Each number is 128 + 24 x the weight over the matrix's rms, rounded and kept within 0 to 255. Layers, rows and columns count from 0. Numbers have three digits each.

# layer 4 MLP down, 96x384, rms 0.129, rows 0-95, columns 128-191
154142124140163098140124129180123120121146154140078144151134148160141104082133121167127126128131112147131068148114119134141171136163176097097160147138123153116175139114103130150127126127188159
108111150175154116134134128163119116089154166137153173131120107131159107156150125159141178127123143146141117125140156121141145170145104135150130107146165135093125174127106127104130189129134101
162179088136164124149147123115090075082146151128128126143132125161125141155108109161107131118123152100139118114126114130161162118152144157114155144121084133139129125142159142162123128103152152
088099087099137131135122118146143098164113133101121122150129124106095166157123114124148091144146187139143147065127115142102121151088150137109136180100119160098149113159147123155158126152106130
109136142149126151152115140130113110125119122118088142073115114098149124156071163113163134142108129150106143163186110121127102111118108165085101116122170123053154127112124096137144135132124135
125124087091157098124149131145113170123142139144164136121162159095141158191146173124134113128124169094162118127129146145085131110094143095149105131129109137131148114109172120131171085172099120
139113132150144120157129135136115120138121162105139168108110154146173105130135152115134129104119118157133115177140141181160112182150090135143121137120168129127149158104159116141129111106137169
117092123118131114084112125193111099086123128136110106114095118128124125097090115160154119092090118117131119137118118142135191123124108083160107146120169107073125135134179131144150064120152135
101133139138106115142112138134115101183123092124105151140152134125131110091074154127119142144139144120119108122179144078115114140121103130110120097053133072125103111083124137121123167118151101
136091079122131148144121121124139152095128102122151143118109114100188134140207105140152146162168133139181160118107091113093148116120123138176140168114116130131120130136118122113133106120132179
161135167140167124144115136092143136134094132134162157093158084119096103123172147124099139120070129152083134106153133108118130112134114139136151116124163093095115121106130155170128180119189168
120136184115158162158116137144114137141132128133072128095122137134093115101086121129154121177097079151132154113108160111136128118132168143167107128121169105099086171137123149120166171069113082
148159140172145148123150128127160132121094119103137146139126149093116169142155138099118153143105117112144128068115147088151130108111133139161113141130145122152138120161122121135121139083132166
122124097094114095132116139165154159140162132145120139174157123080148160113124112141136101106136166147164125149084117129203135120121125135160144148174095130107148119151153120164146095107162115
102071160152098143118152138143154121149096151164093130149113104107167097113132099124102111072137131139139154119136115090093084169062070147131101070162166110120130105124083133080165150158155177
115114128110150096180101126113069132100136111132168160127149123137134113168101136116109171099140109081116127104153116120083146124104137156147130113104171114151094131125115145100136093133151140
134145117140121148147126144120163105174100086136100123099157098170128131113134113134164129167130097138175155199163162124138155115135099149130117154124125176127099094126116147142114128132162087
062087114140153073164134111120150111165155142168172151160141161126145125117097116114092117112149139099094131089122179122081128127093123114107088167115134101096118091137136121107180115165159115
126106152093080088112129146106110136072139121111130137077096070120141142092147167132094115139119122145078149134130141167137098226147116129119145127149164108152118061098136115118129149149185147
157177148092134173122114121138099170096088102157129126118136181142128127105114086107115151153110123156159104112115143063186175085119146155164150108104102134166127118154105124144125146047144160
133120128157120087130107141142139130088124113101137097146126095086120172128136186121149128125119184111111126136140112094093134135130128121124120093148134098158163169119152169134103123201094121
142156117142111095121121133132193107150116128143096123165128100129144121158150136092142136133139136149162153095134122127163134166152115146132129137154086132138153171119126158113133169149112112
134149118133122132100115125105134145067167182136137164121098140124137181128155158082161150153138102108131149150146121150082117172145124142103118107109127153153157143158135097157171160101157128
166174129127141167125091129143127214081078138137090147115139136134117115141158118128120153110124130155152107102154107181124104112148144119157127128093140152147157131160145123167104160094125099
146125123158138117158147120076141154192135151140108125196102124137136095110110156146089134150135101093134132109120106141129107148092108115157107123145125170106141113141131148107120128135156123
179168110137128160137156121111129114117112120083156104151134133153147145137135110111179133119156123087153098082114107137147119119157082143120094123073129121095147128137104146094129136137044131
100069158120120116096127112110089140072093106096116154094106103147102106123142118109118121139107120124118144154145125101139110133092104159162103164108120128073114105080116110114123118107151095
131168176131120167151101134105115130124153102135141124162129120120137126118154127090110119141122116120136163115079125078168115160111162107148116114119115149118137139122083105123111171103125130
142151122135162107192124138111101105148137135154090096132105151154103110136095116149119120140107122106155190097129148134105129125100143139113112128133131162123134125157106101131164158179121122
139129072091109116125099128122186166154133100119134138156127124164131145103077133189123124196100131123126121118117153136165157075071105142136136105103112137115120124110097127150099146158093166
100140155088089100144128144076109121133148127169124100130108125107123126101122114125113157160135116130133138158164154111144122159136112122128137120151132155096132131114129101134104141086109125
084106188081160103129158123159088086131121129124152166155101120182133119128121159097100132123102112102123150109121108090131088176137103100135150124139149122114126146142106097105157129147117150
116165099081133146130152117125144121118139138114123143121148120137120128102141104136140151101147133144126119113155141170093162157147150113143153173104116091098137087106132155114141155134111118
057118172114119201142116130116121119099153161120093127126146158169125129182108137129134150136118178111153099152116114132104145128117092092136127098121138106153095165121104105132128125142166151
094175150097126162158118109146122090061164113165131124124131120102093163111172125086137165169120067101106182172135144133106125164105129091100095158109126125095141116146155111057161096115097171
172118078142119120114121141129083124174114148125100125116148168147148139142128088129147107141132141142162127182130126092114128125138138158107137122081134126115147129115139073142104168169113130
143141081125135139126119127156155105076161121113109150091117137142135119113125136177097119151114122137132100145107105126127164146099128101124160142108113112129145091123136153174095121104139134
131139071088131168134125147098148140163109145131102099144136109137159124102108110123146137157113167109148140171092082104109095112124134140140114137104113123187132186174140090113127116106131113
117119109145074127095093119097072156034164127137142103133161159123117155123130102135143086100111131130118128136107143117137142162114140136151085110117117112112100136082116129105140135114095133
117095161121086127120146126106117106142167121109132113187143149126108126135109129161127120091114124112168121133127152129106131132117138123163136129127088144110142136103106132096113132134097141
142119116161172120158120115122161166121093123141107112108190096106155141160085134106181123104148168073106134083124138107125126109166132103149139107150126109141127126119141151061091152130124132
191128137130126113134126125147106148111141113151146107125138119102125140143160124135143113139115116106179101113108135131160160139094114141116156145142138142108143132163144121091146087113159143
130127117100110125157107116150156141164125108092126098135178094140083125164132123133120117089107160133140139142100112131112147124127090114150141142113121096130103105137125176103105122113142112
082128132150141147157148121106097125162154106111136110118111101066119165158099137136117143154113136114108149117123115112099102091083134127110108105131140137075121147109105109096096113141084162
120120087122128109106096119118098143098058080143150068066184109140137106183166068156124121131094135134125122147114113106097156132117143140138115132126115118132121109158117086124093166138146124
117142134116102121121130131109102151127118120139170126107134135137148157107105134108127119139146136137082105103146145119108107146128120171119145104133150099104126096067112119119128111097129128
132106109155141077101186129164151105109121145128128121087090100105123126127157116148115110073168166120133125151103078097116150109131131140113150092134113164110103096119109128148137136201143133
119130149109167103137113126148124124087138115119148156104124130166116167124130152164143131151099136146119141165108158139107136158111122140122137109150135167112109126135131167154114139117170128
177097099148142111137148111163147172136138132111172147131110103121144111164143165132141174110109123155109123179127108131114139178145100127095172097067150136107155129126154178128137123097141126
093124111104123132131138137108115141105133138151154119156160108135143141143113105154123130143119151123147130139170137130105130124119076117137147134156132103164108117105108108122115129184138157
156109140085136140153129119189120138130130168115149149123124112172131127135125126123108101102156110150146118144134151153123121136111124098138160117151140101143113125154121122122123133073143157
121164149133139149111118127163133140129102142134111139149122087141130090115153092117119083135138165163115144141153054113142151104158133116102175097123158134084137113157138114093103120124169135
120126107138147145140133120166132152090132121145135122139115117116124121115106104155122129145114124101112103215152138101126140118130144152107146129113122136107095128128104142139128143107099166
162138198130143112162120127130148144100121128106154153115134122145137153102128113096108139117158131111125114178151085150162140150126105099139132135112108130126096115109144087120140120146110109
113120122121150129133150129069133081148148165120115101135114126128124129158103146121087199111177155100126133124153121045102115138120158097144129158112172089109115115106165114107170095115121142
115144133178116112101112115124134142121140132051126094151146118148109132146160114088113133144133160133095089184126115171154110159123140132147165102085093157099139124148130149110105116111164110
159123126154114119095108125151141138122105115158178086173164100139116117119120131131177082095118148136129122118131117145116143112116170179156158104119104163135154123173109152132120122172134094
129140137117160138183121124124145112098161133103144151137121113147107130108115119090121117138113126139098100146137084140099099134158087136138135101143127150097138134112094162131068141112135127
112104151126048083109114139144119112113134144148149136106113125079091122134119143128148130118094158100122109160113119077107114144151114143113163134163128104134157156138146111100134107157120132
084114065169146178085158127155146124105130091138120131125098109107111143181109135156064144137120117103132115104106126109146125063148168156157144125126090116099147172170134133146143132170103168
164147102131154153107060123169088153129151104100125118152118081152134127108109170116108163110114133089112074095097098142173090149110130101118081140079079137131133176180114159170104094088089139
108088162105110151105127138137095121112103203180138140155132133123109089096106160140129136153150134149146132172186161082118117116105147137104153109135185116132128126079129146135130143114146098
126112167095142105123148137129163103121132109142155132158114123145122156128105092140130138123129134104137076148126116118131113165113126144128144111120073130135109152154096133133118130093095161
153157147163164119132120122132144117135154130124129112141109124073090145126126154081115149174095118144105116161112131111119100136135106096151139166143125152162115147138144131091074094195115125
148149131151112121109095137123186144064113166145136101110167148140109120140135089122127140129092150134121111106143173162129175150144109122117157133114133132137126149111126162128139150160121132
095102095154141141129148109121129121114148105185127110138126193077141141163105134166112135131135143129168134084120101134111113128124097123096081151098171072180095147123143126110118085126083145
082115130124106127120093126114160125144123113111122133077121104080162115125118095132104091143136115152088131120168134130064090124144080147116121114106127091100073092061122134108132178087096124
115115126102090152136157130103126159101115103094149133092102141142081097129134156116121145142110145166178122096108148143114103120104113168160109133147133105129087132124136104112160155087106167
156112180151167107126178127133112144135131150138119088177155079122148120128105116109164118153139147143107188142111144096113129124110127110128137148131151126130137106146145104084163141093172132
105112147157100131061198137086129149054133190164102122125099159150111128136130149111139117135121177150141131097184124106106112127157128131057142109106137083092112164059174108156136120075201130
144152150089084129108118131142138117151120143165100122135119160136128109107128150161110078152130111143109097146138111124120156155113172130120165121167123145146146095155089126126155152137116126
110149128122153137146117123146098120138143117126105131138103137137157127143133130121159079099142120136122065162142130128130128112108159145124157116116112189144095127103116138097115117140132109
095137126158081127108134126116119118100127120139150176141137096140153110149141127142095083145115131156111170106109140142124113159116134140087127164136098127123138087145121084118151107130155111
161157108114108124127150131100091162073137140102154071107131112096101124133102133090146117094105078102142134154154130124164116129152127125143138136128118137120113160136103145099129129110121136
119100161106103119086116132098134097058106148091121122140118103130137122162169138161082113095108138121142108107130122085138133159144105136109109153140127130169119121166176109142122095115129117
169153138137138133167116129149115101105103127100160083141155139067075207189133146136185129158114168083135122108061106122142103104120166141175165135122115154183211114159142145140146115138077135
123127154119166126126123128147136170113115134119159131077120105126124139139143131125111112147150131154157126066155134132127152154159117129091103120176151116115155083130152128104103185125089124
158122114120151124106149126111135163123082127137149097118148123168130062157171168122145117122162109135102154124165150116092126084107118116139187120100138136141115134128168128101119145117118128
102171104136145152134113128098094125137135082150100142102147152158135160113131113145156126114132099077127084162092129111165178070153171114101095087107097145183121123141110136120165150131143114
125128168123143141155144125088080107154126160136133132141139099136140096107138153119089142137105145136071137056125170099151112110101101119109102126136155128140134136084134135109106148124125128
126154135133119148166125127122114121172104182143133130105113117167120106106140146074151136126131120114091145104116181117145123094080119133112087159090127122137155127122105126111116126127149119
134100053102131126117136140111162135155127128129169095158122138094143165142087133106152089122126152154075131152139101088093122140147148064120129079126186166074136119138103130144108120165178152
174127150160159131099159124173099117135108148109067100140110131086134111170161159140139149132153164120139152138117115152152103117094123107072131140122130122150144158106150167175113159168097116
139120088142096154129109134093103175082137134130109133108121169174104128133118122146112162136117124139155108183147117130132150127137127163138111134127134145152139120147127141125093152106126127
115111134139133115132107123118128087149152142130119102142138116107115095140072142152085160138105131132130085210136104143121111159105117127096124149110133119131119133141105113175146151132149085
168135090122121130105094135142126141157087174121104119140116123128076101115170125098124132172102097130163117184141130120112127113121136096130159167111103160167123117108091053066141145160143102
121118096131108103081103141139132115041102111145126106112164175116130123117134141143139075123136165152145141141155128075108198136148156137137126112165163123125129137115111108107126138127122096
121156115108139105126136128101119113139171135130121134120102141155134126121139128150124157129171111089103106137173130143146158195149123109081108141138147182112125126103157135146150141100138097
088131114106114166139131137143126112090133130156160124174141159118139143139136109136178151126154104116142133132115106114103143129134097126132137112087178127128123152118074126104129112095108112
135176095115084087100114130099155133084098129154114121147157112125120124153178091136110123137147156097120135166109117126144143087126145113096169106120115118171121137103139125122140155144125095
111113144094134116148116118089089151091144104088124107132125090125103111149110144097139128130144119155106161152135153142140111108093071129122143111148125119162139117110113168145157142160137110
091148104131115106152160119097185126145136114118139120150123176126133127155113140119118124091158210171143120135136125135121120149101134134115159131145128123144120121134120129139146104151093120
146125136130130173146160120117169135149125130074145135167133142116154086108128121135141156074125132112110148115146119147091119115132163111144150097101148095121111127096124093115128201166160097
097105136100110129136136137186188089116103116126144141113116153102136081109123144163120121136123148146121168113145149141152135119128104147125130121104138130107124167105129185183132121170116146
151140120122140160109118120102121114195116110127108118115132158135137152109143143089124102102158128121137117108104115123142104135135152103161154161135112134183144118132134104116098115120141132
172131138146099139150108129135136164081093112106142130090142182102127126140152118111139112125057111131130119152087115156102157143103147095105120086114099124136106112106125142138119122124100107